Weights of a small GPT-style language model, trained from scratch on English Wikipedia: 6.84M parameters.
Each number is 128 + 24 x the weight over its row's rms, rounded and kept within 0 to 255. Layers, rows and columns count from 0. Numbers have three digits each. The size before them is the row's rms in percent of the matrix's.

# layer 3 attention value, 256x256, rms 0.0334, rows 79-127, columns 128-191
113:081118162131100113139131129104137095097140095152113174135132136093137141074103129141155131120158131138182145144134141097118140164108113125111113150107109130140080175132104146132070116103162141
121:115116117101180130133093141074140152163090113152116122161092121139163142129119128126140155090141119121084124127136095117182107096154113107127166134070154135155107132123159110126177124143106110
106:121122108150139118110165100108115116167120104101119103115092113161129137130110110157154122112176143125115122149085056125164114121064142125158199126140123111145131128126132157161086106154091149
106:137118152080154149112103140113109097136148135119093162155142122125147160140127120079111147122117116121121150120176147138153150139120067101144106116123164106149131137126108120144115113080116180
114:125162109162137165117131192145140118128151124133115151120119132107089152104149120143141147151154116145092143133098183139118134184096128131128127092122159151158107132148104138150146110108092150
106:113134165134112128156072171113146098110133112123159099121129114082140118115060160162086118051099148137172099125145106095123148152112123114112176132128114141147130126117109140140118132106135142
099:130127149120121097132134083163117086130139166133150126116152163095145137175155120174127064154129140124096118132145101160126109095090133115148115139136139137115130130123089127106113137143099158
101:157157144167097085155115150137165142111108155171108146083181118092140161099109126119174143168187150108138099132148124157131100105098158139118095144091123116106142125135144120089143187094134156
121:163117125120087137079138148144096132102137123127138097124168097146151103109097109104110121180129130105106129143114115124125121140175149109086164090129100103125147121145143114142131148116132116
109:168131120104201131111154145147138143150156106103101101180082174128146079160147112114088086178119141135124140120156120141147109108141119120151116098141172155122121180139178143117100138125133155
118:132123117140106132129116157155143131133162106107092157112176102113135096123093095134083132117135165103098169125128141152168105133074147143084096138095116118131120129120126108139093129113121132
118:153144121124157142130144101112147151179120132121080131106135152134161133124104118126140124121108115122082126114120122121163134107043079119124158163112138123132127131128111098145108118153124076
111:135146136106195112141134125136126132124106126116105086117179138151180118129151107132158105125095118100140141121153076175151122106105109137120135149109117103137084130126134104137150149103149114
104:104061110132121119091118148107129118093139143137153144132147132129129116125121167069134091140116164125136144135131112149138127140137128104123148143122110126113154156131168141128147103126150151
119:098129114100103133112135134102139097127143159115126130124124096154123134109173167114110088105091105117161090097114094144096148173165159129114130098121117079129111122139124108125140130113140122
112:154122122168122147135144144119130055106172129110120144088100151101165102112141136138136122142127109122149113086124106133115135151099127105124120087101161149096129140134113151179145133154119136
115:140152117112138133116113119146126146089113149116143114103106109127111168146101132152121143110115127116153089127116096119104126108161083148141137130093104150135160146105159153119181157119152133
118:143148122165118180122119123115119146143167123129139119158100151135118085154103126146131173136132151141086133132096141123137144101126136146141136136124136134142119099100105108083119121144105108
126:152143135079125097155124128144149135139136128151090141125118152136126120149134121103123097141125078111133140117131135151108113145152119108144104146085127127122130146140187166153123122107090096
107:135126086187089117110106169146142114093155104125144159052106153110132156152112142160099139170136179143150128116148144155135123146061075115168121104156120156134085093138101148118134134124128148
105:129107114107093116147139141135131139143145127123112116129120123127101133132129112083127111093166138155162159138095146106057160143219153115131160147157130110144155159115158098160135099149190144
120:137119138114097130078132145119139144125112154132121161076145109152133144117120180113133131134160153136152085140106116133149154105148088164155130110155118122122109128101105154147103147107143159
115:134146120139111132152081121088114172134125135138176125118116151128137137130069141118105134122089152172122131142129097117157141110143150166127131119116100193119132123069125115104143102121141102
107:142100142128068095130152102128124122111137127096144149096143150104146106150106170080128114131139112155120131133118112130161118087104110091108141138153100124129119127148127122138118101161128079
098:134111128112118139119180130116110132193148131106089120145170156136118106136115138113146148135147110117128085130093125125145148074118112112149159126077121090111128107147123123128107150121094125
104:123142158114129139142157138157145114098098090144107151126137134111115123109152124141145139171092107080079162137107168109084123166099098145163104111135165125132133143155101111119096116114112121
115:110115138098135159140114156154127178151095157174094048131139148138142110139075143139093147165118120152130145108138081118138116145189178094106189121086135101119164128141136131140120132106138121
112:118114143138115158111132179120130103096092109103129125108143090179140106114152105143150115108078169161111154146129183159144157121143137115091131143143114171144133133114124128127113149113096110
099:127111100149092134107103175115117128100126140162108131143145090166138093105148123103091142085077137119140136141098196115133113112203145134086172115091109159132122175122139149127142097153138151
114:126105162142153137173149100156153142129122161123150124130141127095109123108108106154173159128202157113089120117151152129136120111115121135111094175140146120171128138120115087114112125117122127
125:132131138144100118141132161147119129128152163129156118094176105113129128110086111097067147103126124101194088107160129109140132132214194111167126131113144095123131134110113108148152128112164164
102:134146131184113108129159070144155161127163098123102153165139103123127104127115123129126100160175121128100181105152130135121132118106179167107157132141124064125143112139139111140138142132120130
116:144075127085139141121106153134147168139125161085124126144097119142136110132127142135117172090094121156154141091185162116151114100136112130150101117151160187134101151125132099106100120132124131
119:128122107136103130091155139129100101090141129126145154101115165145121104135155143120077093139149152125213133117153129123095143161142133167112092080155138109115105118131131125148136142145166153
115:107087086110141112173133139137144103101141100093133124148105127126121179157149131091156130115152097132147118115138137099108136172089122156118134123142159140129124098131140120131158106146134133
094:144168109168103114108140190101144125166107118162154134077160140123102102135141087120141113148149114152121096111108055151120141086119159090151152140131162111137119114116110151106133160156108119
104:128157135093074170099109095148100076089170138126159130165138068106113107114112114134105118113153110116161165131131104081111139160158130130160132134138095088119153157155140162109114119152159164
108:137091091127123185133116104129124151121121147111116131127142155139166155093134164138138103139123135151134097129130135108117124111106146117132134169139129147150147187102108142142142124114136093
111:141155125130147095098136060145124141105123086107144095164112094117133148106179087108139127103148110134123145125133156103134115141129149121120112133167148120128130121134125121132153139143157147
106:105079100113124105125153170152120151135155192123108077131126132153150118166121129172150137156143152101136139155147095175116143106152149099113130097131136109123108132129138093108128143137134121
113:142143134086098118122141169173132114105133109130183097133119134157119109184119113103104149152102091111109145140149174123095117125164163142129114110152100133153133125161148114113145121147096121
120:129168115118096118139105154114098136146122129122123147126159091121146170102106146086133082128099144104123136125098074124114109158117115142127112134175160124150125136123072099125105132104132165
097:112153113116192104133108131183143127166071170112069136144162162158119114163126091127094138139113124102135163123133063154112107077118129141140117134134076101142122109085113107150094166120100138
110:135140134139160094118151144144111143157129085131083107117147092117114081170126097135152121125174106092193138107110106105153127111148113095133078127115146117118118095132115096108135155134160122
111:117111112127079103118091162147124097127167170114128141097112122133114135105066103080121117138136174113115120148108097142152102125130128080087097128159134149120109179166106128107152142098121184
115:128098144121163171115090143155141107125058183155101134147121099153130132101095141111107120139115125122096123129127149125131130122139112113113099141069158108105149107082121155159127137059103121
111:116165112183131137127151144114139095153150126125167156071116128143154098136111141150100128139144136079092136157102139119114132120085133166146132128126152174105125109116126114123107124158084129
108:150106131094181132144131113102142201114110130151121097159133102143130131151159121122126103161133110115126173097135137147159132093157108141132107120132151138104144223158161126122160136146152106
116:065075163136101134124139144157141110086116145122119127142139077086101138125126136124059123093114125092177118094175171171136125164128158095117093127099195125112114154150171115147126107079134141
# layer 3 attention output (transposed), 256x256, rms 0.0297, rows 79-127, columns 128-191
108:095144154164124141106117136106144145106106063102061118114155130139166119146119107174141103091137130168158158125101139127125117111131178131141084149139105125144118137121086165082126090109106094
122:123065142107114133154130123157101122165121170203161135127048091131189179134142150133160112135114142108128115147073127134140128153112064136065122069150135115124132134127144164115069111165190145
107:142080085097107157160156138102132113146170141117153134094067151108115146140123113135148150124125123124118124139155105122144141124121144131134133135115146114113127108101135140158081112102179080
107:129160161133126191142136128147143150132113144162164128122113122112099140121140157145168109099121128132127141086127145140155126116145128141109133088165105127101092161113068106151129122130114081
115:135171139134089122170176120139149136118115153126105129133149130164092143152118109128138115082159128117120116142124134136148097132108158131142117137121132153115114128112108172156123112127114101
107:101115152163102155124144122104107107129145131145111149121089106112114123163105130111078133094124123108130132144109120146118133103138140144089132139117130137128083136134106172132130127137110156
101:141106136136130116106118102094137102114119111113149119156192140122128159126124121143168148146097108112136112083151103140143092123126101154127116108132138112138121155100103100129107118109121124
103:158128109130111060154142147155136146137104104079098096105174169126126140139123101099131127145107114151143120122167090115122086145141167131109116139109143121124089117114144096096148091140136139
118:101110133121118153131120138135097128107133146170207138113118103120117144081133128118114143169142141095149139124118156127120172128113118120141164188130128121134156129146156119122112149145148140
111:172134149142123140125145115159142116119168148168198145143136114133083131086137158152144106124155116146123135090113117124150145089139128117094132125192083153111152130122120123151128157125104107
119:089102139142098140167131121141120136120134120094146146133168138158113122162145098181122137115135158112151162084119110126144127117115119179100140163119145179132134158112100154139123121125161116
117:109062087135105092141143104129124134171113184175131140115087109127171134127118124126176100110106133203123095098143148106114167114099121133104142113128147144130114152152147125117080108145111115
105:114072127115091117138159115143138135154120165194202143112136104116156142111118151134175127131136110181134125087106128143121171110131093152093143103117109131167149143158148117133117154153124150
103:141128166147163177114100144098124121135109127137178113132164171084097103095134140152136114133130161160142155161093102152131130111113125086215132155113113125137122126119135141120114135132162101
117:144138141122141191140098150104149114101149147144185138081099131124109133118139133149090117110118145085147142153164128134104108161149116133190119154113128093125142098144157105165098157125103126
112:138136137116101066132108152117130151159130162122153143119111166114128100142125145111097104128142104136135154125113144129093111125150170113095143141125131152135071156148137118143107075117110119
111:166124135098134125122103161156146119141097128115125152090085136098167149076115093077116125136135137120099136131069094139080126127149134130176159156119147124166140088157165150111121103107134121
120:135081084144104077121117098111100129124112164134093117153114160129146108140117133144084134151146136135109112171116128139133161107115136146138143104110155168141086141091138165086107122131151159
121:140119120122141146114145153109128128108165186149161114141086089120121150143141131175140113126167140155151122096105118126138126150152089132104112146139156106126171164118106170147076134118099136
108:141127160154107102132104119128140147154116076124076120118144163098181131124129108102138138100119148136140125132128130128136094163108168132157095164159123180157038141126130141163090082100114132
103:147175185105167111145113140139073129133132123101102109119108159121162093127129147093122121137108125085143135175099122125128101164109142086114132166132122078107129134135153115185190103119114139
120:168156144120117122118153138090125138122108122149139131094107124091137137116126120094070148087149147131075137107155154106094165104147130082121129144113146175116091110200176117148145146133106134
112:138085102149123100115111119142077099138128112147102137138105161096128107131122115114069150154089135156120127183087098107139133129112115143139151079116152135138073121113160164099126095143182183
112:129118113127143109117085159095137117135113112160139131109134182097181111112123137094140129167105138170161129128134123137134135110127107097170120119117149112145100161169165110106125120149132129
103:091100134114092125134124109145122163122151199125207132111110100094113143137113139110166125137146101128132133125178121147151160125150120154150120145122165121113130138085134156125127137131126099
107:105185120116112128080171110164160142132118122121087134177174055179135157153126170117169086118154114112122150099111124138104123126137135108081128134146116161104170135133059132143148125124095098
122:143098105136138104134137134180085118150121203148112134109066097145154130121108131111123129126120124127137086161100124119123143127108104105088129170154120109141120144128169128111142128150147151
111:100120150135110189143152131081139109117150126123185125120183099106087111096143113147121146115138132130140163121143138141116189099093156131205120130095134164118188113145097170142129188107139126
103:125136169108145121133133141122132115111115109141134132151119117131166114102147131117090130121142144100114158142100128119101149120124124100140139133120133143131153105168136157100145148134120137
115:107143139161149091120099126140138143112099094113071111159146156158116139107113077133128127152125141123125118111159127116148094125130154108077110119090102097125142153115134085087144124140112138
125:143165152111161085114145127165110148133123108090105130116121121147148114148140123081089144118113121115147101124101128100124098143121110097079134162130146101089091114130138065120196143165117150
101:122057126134127116187122120107143137107165142075107133151125108126119132139101111129113146139138095148144123100153084121170106136125136161113128130129140115124139126085163096138109110145130104
115:156125138112148138117157153143133150144134139138137171122139115136123105129144101158152105086121145167093123126128159137127157110126145135083120112132092190097133145178121125129165118134123112
119:162190150141145112092094129107128120094181128121158130122130171133092099132123193136091101100172112088146144143139157106096115125151151103143147165145128175159084104146138079157131152108092150
112:139102156126132159122123175136152138143151103069127123107070144122100116134085104111162101120160151122125136164139114121099076152151155136134104141118080131113079130110148163184147110095107103
097:152095123093126092181134131102127150139114188145181100119119176109119168109134114111103111125131090150147146130142122133149130151130114120131122154144179139158103137126134151117112145155110122
100:125168152115153148084093148151106135121165068097119118107093123122135090133125130108096115158143126072127160164125115128115122142144175117157153216154134097143128083128130094113135119090152121
110:162140135126152099146109137164153106140103104114137121078153191133160125106137078115127129138121133158151096147128130100096109113130130131180146134114106144143083115153199071120133115110161124
109:119156134124136164145091130147137096124143052093078110154098153157151140111140124119130124170115122092123128161119105121130084151118154132125126112163115090122128097116100126185169098144126092
110:166075120138112128134141135097084130142153169165151125147167094159135133124132110136136119086114165166104122090081124150167132088110117124040122153123103160132176137161153131113153121139128167
110:115148157107125118099124139150144148109162159143138149159117079131111104120108162120116136158163120121128147129096139155140127114125133113130116154127102131161167141114105179152132155134100122
124:121123179143121118140131118154119131132142137132155115087111139135113141139148122126105122117132148089138175113132123136094137129125146178133152159127145181143060138139154127150110147109139166
094:160093112123102093171139155141144161130117147145146180122158122142121141138146143144145119124102111148113136099123114122127145100137083147088115111157129161138142156138140118110085149133174167
110:069112106150117134136137142130097146072145154104140136125101097146125138161138150165143132085170111094197122114122103137127141172139111191105128152113184106117144163103102135150094127128149132
107:092129172148099137144157142113129117137119093114117127135142158142113169089116079152164133129114163109131171086146101157124129131115158130115119143108129146119111166124109139129128120115091119
121:120152101138155155148125139133141106146080136142134158123118079150130138126116104137084118093107148126111122093108158107097186119123079115104134074122146133101147124162112088084119148151122138
106:119104108128100086157144129070102143140141135141181111119085108099161135119133112105086149117180126135121129132105112136113127131116122111131141133100171185120113127133172152143056104094144131
104:186120102105162128135128159188131138162111142150188119113114163130112117090148117138149138164152128176134134123114114110130136127120129096098153098136090123145158145139143127134130139131154136
114:074154165151147164108125160113121130107105109132140131099140078123152137138161114187143101069129153132167125113117143150146136142133117117095122189111111117093135164154104133123155159155101122
# layer 3 attention query, 256x256, rms 0.0369, rows 128-185, columns 128-191
116:108129144115143118155156109140155107118148149150122140149107126172099109091110171120135134132122090145142140179142160152106152114118136090135136099157106155169137144114083174141096130095173134
107:070142149156137148154122125115165089110109118130121153129107131159123107149123145122099133122107145128159110163129188151123111147139161074165122144153082105164128103152125114116110124114130119
104:129102151142098104134106114135182124161147154114122147077090077142106138116132143183123115130115135091089163128106118115145105122105140112139144117132135136142126145138127182168161111096137122
137:079099147133120108159122110159172103138128168110109147146130114177093100089123163118115135168138136114138123186179140149130110117123168114136151136150136119146152136118083124146143107077149138
112:123118159105132101140086079173153103132139158113155179147121113152092121105096166131107135168093109100159099162159117104130105108139140093121105139139111100148180168130083120141108108089142132
092:145150123145143137119120163079081123119123090149102090121156171136123119159142091111090103104106145177130125132090141124123149138120125124087121169148129110120110122137131130096099134110139129
082:105114133115173138114126132152120148146143113139175142119060132087139168143143143127151154116110102105132091137117119148166135135127140111128113176106075125129143131147124194109122152118113146
112:122068162133121133160156118114187127086122136141119172142105132143093125126111141149150125127089095111143131136145098115138096132118152101129102142139120156169150189125115158133134120102127108
118:137155088175098154095115133117110134126088110138123092095123150127150158168126088142119120131128133146154118090102112105146157134158103142134142173103122134103097083128162105099078125151107148
084:141077131131155150102106114124105113139174107100083092126151191071150109119108099104131084204110126124160123141157142147136125137132167120100119176135101152135087146138102127093161100162120113
175:118107145105131125163143093149161120116140141109123153148087101156076104102086137105118144145089124102132140158135118118129098104130140104146121123126124130168168178127100125152146109120155131
066:160090169090105135093111132140141138113140147093118084130139188135126109117090130116157129163163076156151124168091121127158138104105124126152140169136135159140139137109080113088130159142098107
126:108124113099131123123114067161152090139191145126114150129131112137104118159103145122145139133123114120135137158137123124136117107103134104125130180175148118161155132145094108137126119099162124
091:164170140114141116131154106175131131129091173091098141135178080147083134160134157111092111124105144118134157152133166158148144133148150112138123116121140130139161100150088151107157118141125062
095:103118143098100096136151127163170132109144136101136126109123108151137118107127141130133173157134121105106141107138099087106135106145157145142151080105103168105178147156131147087147181137154134
100:122150146142147157138102135129123182157112134161178111152118104125109163095138119134134119156119128124160138084132145143115112084130117112162118131158141142146125134169176122145166068128111092
095:125116128135127143111134139148140129140087167131101143064124144105124167133101112084098138187093125146135138104094122195104114152139138108133152135187118134148136102165107170124122113126109084
095:170143130122120154153169135131129113126114163121138157129152175109086145111138153135145144139143114096136129117134102121126122166117165159106122159093126111126148138124145122123133131115153187
096:118121149158119098100135136108133172114148134098153137118129083116086094122120169151106119108165121137127156129180151128124103123136114113085116070089072129093132147125149144140128089105137123
095:140101152075108132138146135110130170117110153164085115109113147154138151152102118134145178114128127106083129127171113090095107078141116122129143134104126108104150128132140121105156122139119129
094:154173116180120096131086135097141089107145127140128130105136145086098123175100126115081142117144106123136163125155112116108110120120120100125126149161107108125124131155164137099137077136132107
096:141150110099145147117168141159136107122152142137097137128146147137139140154127182138136144104121125114135151122107152156094142128122118145119138118090088116143156135094084178129123178106150114
098:137129153146115141140134136082157108131164149132127131140128156112149163112099106132115139107095075141088098107172128103105128112122094146153153125134134119140069074107114115163106142132134137
097:217138150122147120147150120123135112155140147161166142076175153088111130151126138158098131110141091131140154102138135117151104132145127116136119136123068119158114144098140144119132104123119117
097:119134149114128171110156172110108131162132085075149144169086136135134139120117097167181147089094120116134100160139145131118138131139084135165146112087141131104134156124147075143102129151148133
091:147130062102131168105135106161137136124179089127084139122150151115143054132118122103162123114118131146120118119118099114131146104103147098164149128118164136114132134127121111128141107142115114
087:136119100126130142154120097143136182136107109105114127117169106177142141140148156148121139110124149102113128116107145151176140087136120105131166148117146082124157103135102106109113146118120110
099:125069112131137116128099127164141064103120127169132117138131120123113105147115178123115121133150183109186119134131097124134139140122151144087114198130108143094144120117066091110109113132154122
098:128155132082141125145143144182131124142100107110149104149150116142174132153143125087184136072117138101134126156103134106096139153140127140147159156149147090149157092154128134049122163097161149
097:119098158151128134102118155103144124108125108135135147116135140141182123110123130115153097112156145131083142115116132116158108130123144094179153103108150140114130148096150185137136155112168130
094:123162162138137137126120162196125133153142159087111165129121174122132125130137097165145111144154147090152162172141116089098124111132113165124104140094127131163176103078146143107084142136137130
096:144100145151139062167098098156157144138108166150112174103158127087159089102143152154132113128119117124149113114161118116097155099150104139134157134106205097134122133158103128147120138140124089
094:111135171141153148155153143143135120144134103131076131127164133137130154114110107084191159125140093091213092100110128121136183103121147168105085140113151112172156156129130120130150156140133152
093:133115090145144147113127138142117137167164127152164161151101070124150132124096123087115123123134122081175105148139127151116134139155143132134110109115128110183133103147129118155105113129116127
097:155094124175124152128113122141105138190173139130108142133112145102157118098098156120165095152155179145119107134109059149135120126106069090101116140112119128145168129145142119094126127117148150
093:127134115128184140141151154100144134120113170122157144161211142140115160114117153144123117154149079129126092143124071110098114073086121116106121130133125149122140141129122118128117165137120154
097:120106127095068170115104144116136130145150143131085145133143181100144133120165127123104088106091098125126155147133110122073118140124130131083139115151210134152089071113139147166104120138126171
094:095107129121153170107110081150113125159150148136112106145076161117147180121168160104175115087133102127120071125057160137161132125116089139162126129143090108155123159116132130127153150151150164
096:110158159120126097152114124096154092071147108159121112128133171110136098100108120134099128136122109118170083120108107143083145151132120076165125118142176161144117092133088129120125136104132189
098:126106105133088137103118111146125108138122127107102109094180165143106119141134137150107124146106121131088115143105153069109181128156125126110105118129163101134131121075145123118120146190092122
094:156120155151120109133095095144120132147115102115116119107194138136137140154146183093162146152128113096123125079122169119109145167151144140151145158126147122149117116134153136166123117093080134
096:121118158142148136163141102103147092111084113105136159133150166165129096081126140127172139130104134093091123117126155110166191177111203110128116165109139165127117170131137069122096157103156160
089:108144167123118113150086138066126147129081147099081091107128096154150140106160113142159177129127079119146117112140130155141138123163143145146110108082154127144092093126138164137105161154133139
100:141134125142162138158146153110135117140100129132128149092116113177175124097118093175165105084107164068131121115141147132135130107115110113128109121126067158124178134095123105114119141128173129
092:102129092116123094135153119102145145121101124096160123111160138139112179118127112145092151095121139112092149127107173127128129105135130115146115123142078112122123102094115163161119108142101042
090:160098125133177126061104170167147102104126105140158140107169130149108117121136138107080145175110131110159125137124106115102103107118128115100115125141136190162124139113124101124122152135117149
095:128111139116089137112153119091160123094108092155135134107133126134108133159129121144066136119111116143134124161179134100150072140117104120105092119113099104144151170130107139147147137145117137
097:088128106091153104151157127144116114118113147148077121156125156155117149148131069081127101155093102159122139112122150160126129131128108124130177129104153191137132116159123094175137140102115115
095:101168135133162152110131129132140118129142145142124127142115147138123123094121112122116139106116161131138083115130105167115117092137127069139115145124154123135146138159155070149094080117149106
096:144142111142133089161125111145132093117111148110144126132201140108081092103136124117151137170136153114141139107161149108160100176130145127140177201105198137143082135111125135125104138180114144
097:140120122126105095164114171101130109078142160154119154156107141172136096120139106144089124131104112160113146110110152132120137115138113141114122127130137085117117124097144121136125086125120114
105:072107148146137101138082133154120132182127148112134103164115147101142128126149090138139141119119098134136149135146149157147127169090093163167138118135097103176083153182139171144100121149149120
098:134128152143117160150135101145106091116098135131148129090116154144190183131113134133089125073132140111179124130101094180144076141149104111134094154125084065103122144158146088118127122109100138
096:105110120091101159108133179165114112139087129145123124147097112124171108109165111156192129136099151165140099138110109107152131147149166120145140114125151146127155116149104141108160108138110109
100:166132160106137129177146147116122131127128184110129089092094129108139116135148099120131130102121091070127158141173111133114132103138109117130118132113116099088139177173157137144167107125140122
093:125135118198127057134111114106165141150158113140146150091111102137136143083117133116133145146163114130136154132159127079096152166115135103106168126167112086146171129101153123099144109107142162
096:173155145103120090098094112153125112136175128091119120124137132145100126105149153115133102138190120059124153124102136111106090085096150128104143154159092140143156120133120081142135106138146202
094:133141123133114090073096113139125120139163144123124127105148166126106098129145122131166163153145096122102148078123129143146155133137126118147123139121153122169125102140111129128150115115145118
# layer 3 attention key, 256x256, rms 0.0375, rows 128-185, columns 128-191
098:115137155150111113165150136106107175122090137148130122073139157131152149098126137157169128147145148139126134108131142124106148120133139140129122127131143112077115120136164131105103137155117130
118:105098140128126121151140058125162114148133161088127170155102114134091097087092145141162131147124133118133135172132104151142078137144120099188145118131137090144138149129095171180135095109178124
095:108145117141143145101164073083099116116111113144152110136127148092142163113117124130116096110162149107139154083093119117126132158128072160139122142113120119116138117155113153149105153148120142
131:111125144103136130159113136133187121163122144094136152129106127168086112142117153145137157155118123126146172169112133112134096121128161111175124129124134139171154150112091152140133127096179133
091:105125168124146113149106141146196134130133146100146125127116125143110119138124142138124132133146132122126198145089151134157092130108156115153147112122142134164140131120073142147149128087162145
111:136174107127099103121133123159094135127123103142120129145102100092166174114119141159126123103131125150164098107112114100112149108133133133091113140112152134163118095115142115116100159168098123
142:143121170111138132158111113154180118150149118107154109115117120159071128142118141145133149135128106131127162159101135122144089095105169119152144103131148131163154155106064144141141127120188116
060:139107153099186137089087108152158148165100119128111116129138124152155148136115143161166139114109134129112145115117139126067133089117132133113140079074135129144143184152110090119123121117144104
070:111138127139121154118144146101076144143105130122149158127136073087128148157140106140118117096155126134124079074159133121138147123148121175128110120158076127161088133133143117139131170155054109
178:112111153104125125131135124152164112139137135109128131153102133184083125136106131132144151124098113113145170176113154107130093124121143080161131095114155140157140139108091126155136113075161131
055:146121143126098118139150145142086116105134137111095148083155137130128125138121161175148134113122110088164178150067121124123155117076090142115121100154127118111125125130116103151118129115124136
259:126152086147128139114137141107081127120112110167124103113156131100175156122143088105128105109119137144113084082164122142111151146137094159104136142122121111095096104138158106098123140159082125
070:126130128148109110075154140123088148110090094153116114140137123108150139128165098145127092142117148125144105107165166108093189180147100113137133113154104119138116152152151085103097126164099128
135:136103118134142145118164136090066123131097109161128093119166122113178155139117097120117112128140132136130064092154117143109162150140106163112135146129108118104091114147160120102139168153101135
092:111151135149146136137078107090102099100153111185119105138102150129122156120152131125115080123146143131091122120092099130096118135103093137105157167169169110136113106175156117123114116142097140
099:185177091130145162161162122127103151138144090174178117127146126136121145164141110135116155142078168130068102102131145139122138137149107151145116143153109132138119120175112120085127182146089113
099:164170176111138098148128124110116085088112074151124074130162107149118116172162140118120103109079167138135100132136180117091122152127148107129109143121112137122090148123109107117156148154132141
091:104138120118150127132151211149159115153101109128136150151075139148150112099136148168135145148121148140142138121114087155132092142112119145146098093150147127169148119144138145163123095129145109
097:121163134121155114155162100146144144154131137094139112131121119123180115141111124077115160149125127092109107112069148138186087113168118159166118187218123134120118137144138150122136139112105159
096:121159148137124130166048124128057105152176138144132103114120155122163156116118142185153097140104155111165127143122133136160119139134138110094127124147141167160151194159077101157112109161111152
096:122162115056095132156113151108115138127134148165136113130120143147140164117198152091191106149101133121109116137101123139148152162143127132111106119135153126124168151131133081151141119152117164
099:144122122152164164120105176151107124089146117132160119106131154164126096115106121164132141138156086156142086123128117089133103143116154136097119153102123090141091109144105109126130127155202126
098:100083140155128153093133133138128151096140161065120145146135098120080140116124137150126114106132096129137124127091130144115149112124148093137127121119172120131147128127079086112095087138110132
093:131115122136135134124094138123111119165063175131120149159104139142093104128153135133137149152127161156132193145092111121173139144148133124130131142121144123131143130158111120150134105120181134
097:148147139090125106143104120152130142116163142137128185123113124099107099173147116162117163153140123135159136143083073128164132115126120108094156122132152152165162154096124127131091077120092123
093:117077162137101115108129151116092122158118189096148109140131143129119134107140125149133119169154122139148190122136128139140108091135100115159113084094146120111136143121143137137128143101133099
086:126129149177156163142169158055130125150134163092163147148145142097149141102140124059112106099161105137108116107130136114142165202137136175134154117052126114112125110177155150137120159137113116
093:110135143110119135098131157112125146133087112117087143133118107122172171131174065153160117133137137105145172135142117100140156135128120114105114162095178096139131155132156143152107134148125154
094:134087132161131127104134151108127169134111125146149120088150158110138115122135124150129104108157125120151150135161096131067120180114149117141123121099099126133149086087114136185123123157102099
100:145179133157113103123111113142159161134128145068141137120116100166155128119145161116179126114167124128124147110137113152091142164146140138170166101157074119105130131106160094099138140170109102
093:053114045127116117149197146156147106102169130116110171112120112141159134154133124144128143106126133131121122108112115133140139101114163130116132129102147104174131147150139165138106175095131155
096:107122107109104122128155122106133143133132180098140134125128106123105138122143116110158102096156151133097105089099108167172153170101141140130101127151117121133135068112138139114101115138136157
090:069098091116060104115128118119114145080150151155096149066101121150155179163110097172131174151138102077104185123108140121112108126118155101109145119084112103144130151125088128118107109101151087
093:123105156153076112143108152160076182143150116126158150120123164132097153132168141156125166159106142144148114088092163085126094145142103119111108117138148162133120176097129134098141110087153107
097:144137122151105102137127076122181155145130141074125106145116132142140135127096097093120140128136167129105159122130190154146152131177141165179148143138135145130151104119131148150097150102155120
092:143139086129096120129133150109141164104122141149089120137157131106164131125110090112114097137123154168090113104118129135139148152163096132123142148147135104137139139125112105113116154120113156
093:112116120157136098120155100104113134061120141165118114127138094098071115119096156139111092127176124129122130110110100084137145137140090150126165127071103105124092122114150092096119117136106172
094:103101127120125140143126169121161092132139133138123160105154130142125124120094089156151190152158138147146144138166116111108183125125132104121148107130139126174163135087129113130067093122116138
093:161139135114183117116053141115126159118145114134131104113136118121105085134145186096095139133104139102092180132145138090135104115113159145097144117118082159140152128118136085165156139117166132
097:095165142129112147131156144089140093143121143102121190139103151117163132094136105140164129111128143092144094128123104133100096166151114122161146082116090112182113131204126126144124086072099109
095:132126149112146154111217097068142122107166166074111111169129110124097150059141119147139083143147130094135094126115129171159115149145145125146119120109144125093140127140161122103132164082132173
091:125164139116152096087148162172145129132152140127122180140115132178172128121089139124143107107162117127151160186093150144090084145136167098139118079106144097104134130128118154141140147108153117
092:153127127103158104091123111147152097080205141112159117160122111120160141104131133135122131193157112133103182097139107205119140127087120147098132148140125139149161172079125146119117096121114145
101:119108187134113139096109158115159130144147162132109161150114142129149109143124126148143158059137074149110168135111159116128161070109110122099160167120137104089142111125120139117163129131104120
093:148158158110116139120154125108087128117152098134156154111170142128169116142133133136120166095104089150115093103138140138123148100133183126114087140136111131124090111139149106109138168154120099
088:168120107122130118186122128100129162133107120124128104161095129109105095114140146184119131138147125138126140150154133102109098167104130106108155136118133109175164126134093141151102156097147123
100:142169128124127126164113165151119124124149126121163131156157093127123138148127138110137128119118088129170129153084113113111114148131135101139157133117056120162088128068113121128088115158122126
098:177101136135165125113149105123104155109162139134150083120098138120157159151136145144128112132134114142142087117176128127114165147115115174176097083094104157084103116115138131141124119181116134
093:153133133136114116131130152060083156128121102144181119096152129109123112152143119131139091164105183106151118140154129113118134167154098129087116140107134145141103150177135170149145150100097110
097:127122113080132100108164122194115162092136141156104152129059116128102122136143179151166130161142135147136151131105106150109115167132126126152130070103107109156142150131115142147153139095132114
093:162121119130098137147083107119105144145143118106126141095146111133127129126118135064153118147086143091113090132126135135130144129117119163150081169157147157117105122140158099149188104160094115
102:144127111084086124087115140140144120090148124135124157118116091148098181189115186116091132138138091145114141139166140113124162121125165134081100155114155125114113072130143115116136118143133101
093:119158166124125151127137167137158151146077105106192135119124130114107081111119116086147148142078101093111102139150167172133127145123159136136135145149158175145178112101179146139126140112153139
097:146129123152152105151117092127140107167096150105106101099140104156124102172121098078123079143138161141148144158144140122114100117094105089167144154109165135079104150136136147151142141115135117
099:096135112121146115105139132100068153154143123136131156124131153124167150118132136103167166127136118128138162118116105162179137150152123124144133119114154133160151143082137144116124106115092140
092:157182115079098113169125133148096091111127084193142139109124115110129132154167134090120126095078169114082106082101125127094154174109135126157139155105132133130100139163155120133139097172158148
092:125128121138114088148131132157136115101104142129094145126074110128110154096127124159180145108133126158195113132110133115149124113142068157136136095140155133112146115121077087145108158072152148
094:156115117085123150133136103136129162129122123125132140109119155132168177109138156102102141175104167120146121140111105118135108144127154091113122130142187119100107092129069133137114128130107111